Part of a small language model's weights.
Size: 22 layers, width 256, 4 heads of 64 (1 for keys and values), MLP 512 SwiGLU, vocabulary 3585, 14.2M parameters.
Training: a variant of Muon for these matrices, 208M tokens.
Each number is 128 + 32 x the weight over its row's rms, rounded and kept within 0 to 255. Layers, rows and columns count from 0. The size above them is the row's rms in percent of the matrix's.

# layer 8 MLP down (transposed), 512x256, rms 0.0428, rows 270-278, columns 128-255
size [ 94 100  97  88  94  99  96 102 104]
[[176  96 120 162  69 147 184 144 131 101 143 121 105 149 117 130 106 163 192 138 150 112 132 140  96 155 110 112 117 129 144 120 124 131 158  87 202 114 153 114 142 171 137 138 158 129 125 101 136 137 119 125 167 155  67 177 108 148 140 120 169  57 110 129 149 117 159 195 186 137 156  98  87 155  95 129 210 197 119 115 138 138 124 139 137 105 168 138 141 106 122 168 120 118  93 112 167 123 128  58 159 117  63 112 119 115 155 147 200  88  91 197 175 165 137 170  85 117 146  76 142 173 155  95 122 157 138 159]
 [186 152 110 116 164  56 131 103 140 139 149 109 101  88 143 119 165 181  64 121 125 131 158 124 144 113  59 151 128 143 137 136 147 141 135  86 109 135 126 126 170 124 144 201 122 118 120 137 141 127  55  79 165  76 174  99  89 117 139 143 134 191  82 135 149 142 103 173 192 167 100  92  81  89 147 117 151 155 112 122 156 134 140 124  68  98 136 154 105 193 167 143 125 137 144 132 130 129 100 151 119  71 129 113 129  91 132  60 159 118 157  83 104  87  80 137  68  94 186 109 124 193 134  95  80 160 149 135]
 [145 147 101 188  87 175 134  94  68 138 108 181 114 122 154 150 133 157 109 106 138 147 120 126 121 109 107  97 154 159 131 107 186 123  55 100  83 163  55  93 133  91  91 172 138  81 155 101 164 117 112  96 136 148 108 115 103 122  89 148 114 128 175 156  89 124 193 126 118 134 121 146 133  83  97 170  88 152 108 118 128  95 137 136 108 176  79 134  83 143 118 106 140 103 214 122 105 138 160 105 105 131 144 131 127 165 142 184 137 119 122  76  89 136 116 141 131 137 138  74 153 181 104 144  99 196 101 137]
 [141 125 150 174 122  75 126 107 108 100 178 108  96 199 114 171 131  44 123 140 109 173 111 112 104 142 177 113 143  95 121 186 117  96 156 109 120 110 149 133 175 140 188  97 130 152 151 144 105 107 162  91 129 128 154 190  63 138  74 125 100 136 151 176  88 176 103 152 106 131 101 158  92 156 102 129 104 148 114 133 146  94 119 186 182 140  65 177 148 125 111 130 143 124 154 175 137 125 159 103 101 107  92 106  51 133 105 131 142 103 163 104 121 105 114 143 132 138 135 132 104  90 103 133 195  95 108  96]
 [128 148 132 155 175  98  86 114 161  96 110  87 121 147 125 184 152  92 145 105 107 156 168 190 129 179 149 109 134 129  90 146 149 132 117  96 105 114 107  59 126 152 144  97  88 112 114 163  77  63 156 131 120 100 171 129  69  63 101 148  94 128 175 100 146 123 124 125 116  62 202 117 133 133 107  93 154  48 105 146 222 174 141 108 131 121 132 126 163 121  94 159 157 106 155  79 177 158 105 183  89 111  97  89 121  88 193  83  71 153 119 165  99 143 171 140 125 208 131 131 186 177  63 157 134 123 128 189]
 [ 66 150 152  93 143  61 123 214 107 159  93 163 147 106 147 162 190 118 101 141 105  50 135 138 146 148 108 146 162 110 124 171 144 104 106  83 145 143 103 132 148 181 139 142  98 108 112 136 160  93 142 120 152 210 158 186 199 134 135 163 111 125 153 140  84 135 109 103 140 121 158 112  99 132 174 152  39 138 138 142  87 143 157 152 148  56 103 115 140 169 198 148 117 143 128 165 114 144 100  88 134 111 118 131 170  55  86 133 128 108 161  99  39 116 110 123 162 102 127 126 134 129  63 125 145 135 100 108]
 [108 121 136 150 210 112 142 121 156 138 164  63 109  96 104 153 151 146 193 144  83 121  89 119 134 105 158 117 156 109 107 147 152 101 133  59 100 184 137 124 154 129  90 140 174  35 148 130 100  77 127 112 148 174 109 124 142 125 167  99 117 109 122 163 179 177 114 117 112 110 100 127 137 112 132 114 135 144 159 123 124 140 124 115 189 129 103 123 185 160 132 143 107 147 174 190  89 113  74  99 185 147  97 116 117  96 102 117 142 122  85 131 202 123  92 101 144 173 108 114 184 128 146 109 111 139 186 138]
 [127 142 142 156 110  86 127  76 213 120 110 123 158 109 154 162 179 112 154  78 104  73 118 118 159 168 158 146 158 138  93 145 124 137 138 135 120 182  90 128 169 156 146 160 139 145 133  99 129 176 112 209 135 125 147 145 111 101 169 123 126 137 125 112 108 147 102  17 169 175 166  54 116 119 156  67 119 148 152 151 110  99 110  97  86  92  83 120 145 126 113 154 169  99 118 169 101  87 187  94 154 133 123 190 136 150 115  85 141 193 154  80 102 126 141  71 188 150  67  72 144 130 125 150 118 117 141 180]
 [123 158 152 104 182 157 126  81 191  82  56  95  95  65 111 136 166 107 148 107 109 148 132 104  74  63  81 120  92 108  90 166 137 106 140 142 177 112  94  91 130  98 146 152 112 149 117 132 134  93 178 123 112 108 150 135 184 140 143 110  73 121 160 138 121 129  95 135 149 108 103 124  80 147 159 143 114 175 152 113 166 130 117 125 133  96 188 117 134  73 134 165 119 147 127 168  40  75 121 115 152  91 115 110 100 138  99 117 118 167 132  91 153 122  97 141 175 155 134 141  75  94  85  81 180 111 116 116]]
# layer 8 MLP gate, 512x256, rms 0.0914, rows 271-278, columns 128-255
size [100 102  87  90  93  92 103 100]
[[152 122 184 173 130 105 132 103 148  99 145 122 146 131 124  87 137  96  42 177 149 117 105 146 164 157 146 169  77 159 148 119 131 111 127  80 131 103  67 115 144  63 210 141  88 115 111 127 131  86 126  79 196 115 197  88 126 139 149 172 168 102 158 133 161 120 127 147 115 167  56  86  87  85 127  99 163 168 131 107 141 112 159 149 105  89 138 102 126 119 143 115  86 192 135 145 120 105 105  98 169 127 103 126 164  90 163 111 104 165 169 104 178  95 143  98 145 139  96 123  92  99 158 112 141 134 140 125]
 [167 141 106 115 129 145 126  73 110 183 101 116  96  81 106 118  87 129  60  81 164 175 124 100 121 142 110  71 148 174 114  63 166 152 129 120 151 135 160 141 155  93 145 119 138 120 114  72 159 157 126 119 146 155 167 184 167 105 129 106 137 141 154 130 158 114 162 117  85  94 135  78  87 117 114 159  65 110 136 143 109 127 124 128 103 128 115 132  91 122 130 107 121 127 135 100  27 101 126  88  69 136 107 178  94 138 109 122  90 125 144 124 112 172 152 136 141 175 115  69 197 177 125 221 143 117 117  78]
 [174 169 100 103 112 141 126 166 126 161 100  98 157  98  94 124 160 178 169  94 128  59 177  80  62  87 121 136  74 141 147 110 170 124 167 121 111 107 127 110  85 143 123 115  49 117 144 112 141 113 111  98 146  71 140  92 141 150  78 114 136 173 128 119 132 146  82 124 138 175 174 101 118 139 108 101 123 139 115  85 107 110 152  51 162 149 135  86 164 129  95 111 122 157 146 103 164 121  97 162 133 118 174 148 124 109 139 126  88 123 131 156 141 162 141  44 108 126 151 202 144 145 100 164  82 165  88  88]
 [101 156 157 157 142  70 138 148 151 168 162 127  60 132  41 129 109 125 170 105 126 100 139 162 145 172 112 181  94 127  96 117 108 157 132 130 167 172 144  93 108 164 146 153 115 174  95  97 129 147 131 125 167 202 122 169 160 112  82 129 126 159 160 140 115 134  85 153 111 156 159 118  95 136  92  96 101  89 143  95  89 156 114  91 132 145  97  63 176 125  99 169 155 146 149 110 173 183 134 135  75 140  83 167  96 101 168 152 138 131 132 100 157 195  98 172 116 168 139 107 118 129 166 126 105 158 141 209]
 [182 125 132 110 122 111 180  59  96 130 178 112 150 122 104 125 175 125 141  83 171 159 100 145 116 167 126  69  90  89 118  98 113 117  93 149 115 166 184 164 191 144 111 151 133  92  70 141 124 167 108  91 179 151 181 145  64 120 152 128 162 150  77  94 110 104 104 166 123 145 164 141 187 149  99  72 150 142  96  93 174 121 194 116 124 180 117 104 168  83 102  92 205 146  76 105 221 150 122 161 139  78 115 121 124 155 139 147 147 151  55 137 153 159  67 124  94 132 151 128 151 114 140 107 147 140 155 122]
 [143 187  93 156 187 153 128 128  95 170 149 115 123  64  29 167 142  91 131 159 110 123 154 153 104 129 153 105 148 137  97  94  84  94 171 163 125 141 167 113 185 142 120 139 116 179 186 132 103  91 134  55 110 119  87 162 172 137 140 102 115  75 125 136 127 118 130 152  86  94  72  95 170 178 150 110 128 108 103  73 163 129 101 107 111 110  98 153 126 171 127  91 151 189 108 148  25 105 121 144 167 158 104 147 118 205  87 131 111 206 103 162  79 131 123 120 125 115 140 135 120 114 185 108 177 148 165 127]
 [187 134  89 121 134 133  55 132 116 170 168 157 140  98 161  89 153 117 124  83 133 110 102 135 131 144 127 142 220 126  81 157  73 124 116 103 150 147  98  92 119  83 112 164 133 136 109  86 146 199 114 151 153  59 167  79  84 106 120 123  67 103 113 128 120  87 114 111 133 159  80 126  99 110 133 117  99 161 130 104 124 172 154 109  87 121 150 140 131 138 158  88 108  99 129 139 125 115 155 102 123 118 101 145  98 157 134 104 111 191 119  89 102 200 148 127 149 175 124 109 149 150 127 114 123 156 145  92]
 [123 134 139 116 164 112 127 133 117 127 145  93 191 198 146  98 131 136 180 139 135  54 168 101 160 115 186 130  89 124  85  79 156 142 155  80  98 137 107 108 146  97 130 124 126  82 119 106 131 139 101 125 119 124 141 126 117 142  84  89 141 131 120 119 130 164 121 170 137 164 183 148 118 132  65 152  74 193 117  81 120 105 133  79 153 209 106 120 101 119 146 111 119 160 168 158 139 111 166 119  95 122 125 139 148 197 195 122 130  76 107  85 138 124 133 127  64 111 112  89 108 115  94 108 139 116 174  78]]
# layer 8 MLP up, 512x256, rms 0.0931, rows 271-278, columns 128-255
size [ 98  92  90  95 101  93 100  98]
[[ 94 103 118 106 105 135 104 104  89 144 131 100 154 148 137 145 177 139 130 178 154 213 114 203 211 126 186 127 148 136 120 160 146 155 150  97 156  68  94 140  75 146 120 107 161 136 151 121 144 136 164 131 153 178 121 151 146 117 100 114 148  88  91 175 112 125 178  95 113  48 150 127 187 196 140 125 130 178  95  97 144 128  86 104 150 145 101 110  98  54 121 122 109  92 132  99  97 112 205 161 116 146 153 165 136 153  98 112 128 126  56  81 151 131 171 101  85 114 138 138 140 199  95 108 128 105  75 127]
 [151 118 104 120 136 104 146 129 127 164 181 141 141 116 126  88 117 139 149 159 116 122 140  90 182 138 159 149 173  52 142 168  94 129  96 163  86 105 119 143 155 130 138 165 161 137  69  88 105 125 141 162 147 148 142 121 175  98 175 129 103 145 105 119 181 188 108 113 114 109 111 125 164 157 104 123 102 134 194 167 138 157 109  91 160 134 141  96 135  21 129 158 119 143 160 102 170 152 117  83 166 155 157 103  86  84 214  92 138  95  52 102 130 130 135 170 142 118  65  95 135 150 172 132 161  64 109 142]
 [112 113 121 116 104 156 103  99 145 170  60 124 161  69  87 128  92 118 113  90 156 118 134 129  94 107 107 144 105 161 115  71 139 171  98 132 138 157 119 168 102  64  99 185 124 122 120 106 178 114 133 151  73 174 150 122 212 142 174 127 173 114 115 123 142  78 144 125 114 184 119 117 172 121 184 133 104 105 107 103  91 151 175 108  98 131 208  92 113 120 211 189 114 111 112 109  60 122 136 133 167 105  86 183 214 157 128 128 141 163 139 129  83  98 147 137 110 144 161  84 145 135 164 117 112 173  83 101]
 [108 119 111 172  81 145 171 116 122 127 107 214 150 158 129  98 179 152 118 127 132 135 134  71 132  96 143 122 108  88 131  77  63 111  90 117 153 140 100 144 125 143 153 182 162 103  88 148 255 150 111 147 125 108 132 107 136 211 133 132 147 120  99 148 121 135  95 154 124 204 114 111 113 114 138 173 105 158 153 100  94  77 124 144 134 100 157 155 109 137 154  65 135 108  90 113 118  98 120  80 124 132 182 137 162 183 101 130 125 147 182 129 107 125 118 211 106  88  92  88  54  70 166 104 142 105 186 133]
 [157 127 155 100 143  77 180 141 110  78 169 142 176 152 143 167 168  74  79  47 123  64  94 172 152 117 129 129 142 102 100 145 162  92 108 104 134 164 136 120 131 137 139 188  79 118 122 148 160 151  88 111 110 172 168 190 164  84 205 155 134 139 122 138  90 127 133 188 127 123 119 152 200 159 130 158  98 123 159 150 116 198 218 126 174 131 153 101 167 130 131 120 154 109 123 115 168  98 129 154 148  66  91 168 155 102  96  64 166 179 109 118 120 122  57 112 104 103 164 174 160  69 126 190 104 104  97 113]
 [147 159  96  99 211 121 102 134  86 132 108 130 140 132 164 124  56 139  82  87 157 119 172 129 104 160 121 132 145  93 108 106 102 151 170 137 132 127 129 115 124  87 139  65 119 127 138 126 136 175  86 151 151 108 106 186  84 119 136 119  92  58  70  81 121 113 132 167 118  95 124 102  82 144 199 126 136 114 122  38 161  67 155 145  96 120 108 185  93 133  95  72 121 138  70 129 179 126 112 159 135 167 130 189 116 136 188 148  97 126 148 116  90 105 135 137 123 131  88 127 130 123 101 143 156 173  88 115]
 [110 110 143 124 138 136 155  67 112 159  79 179 109 152  97 150 164 158 179 180 119 108 137 141 172 145 182 119 125 122 132 144 149 132 110 133  94 118 154  95 168 129  90  91 130 149 142  98 177 160 176 111 186 204  66 151 146 177 105 111 165 120 123  72 152 146  78 115  87 133 120 127 168 107 106 126  99 192 132 150 145  67  69 161  99 177 149 107 122 142 130 158 138 145 160  95 159 140 116 115 192  75 151  98 173 144 131 118 135 138 122 142 132 132  88 102 120 126 162 150 124 113 172 107 145 115 103 118]
 [110  68 120 142 143 130 162 167 125 115  89 112 153 172 124 125 116 134 165 122 129 100 122 162 134 119 169 174  72 152 163  95 158 164  97  93 119 150 123  97 198  98 119  82 170 119 116  91 151 149 122  90 124 111 123 113 135 126  54  89 155  43  52 153 184 117 114 119 188 104 154 137  93  96 128  94 125 160 115 159 155 101 126 187 131 144  99 103 106  83 103 142 148 148 125 122 154 116 128 155 105  76  61 160 107 153 136  77 152 119 138  98 104 174 151  94  95  92 133 156 109 103 130 143 130 110 125  79]]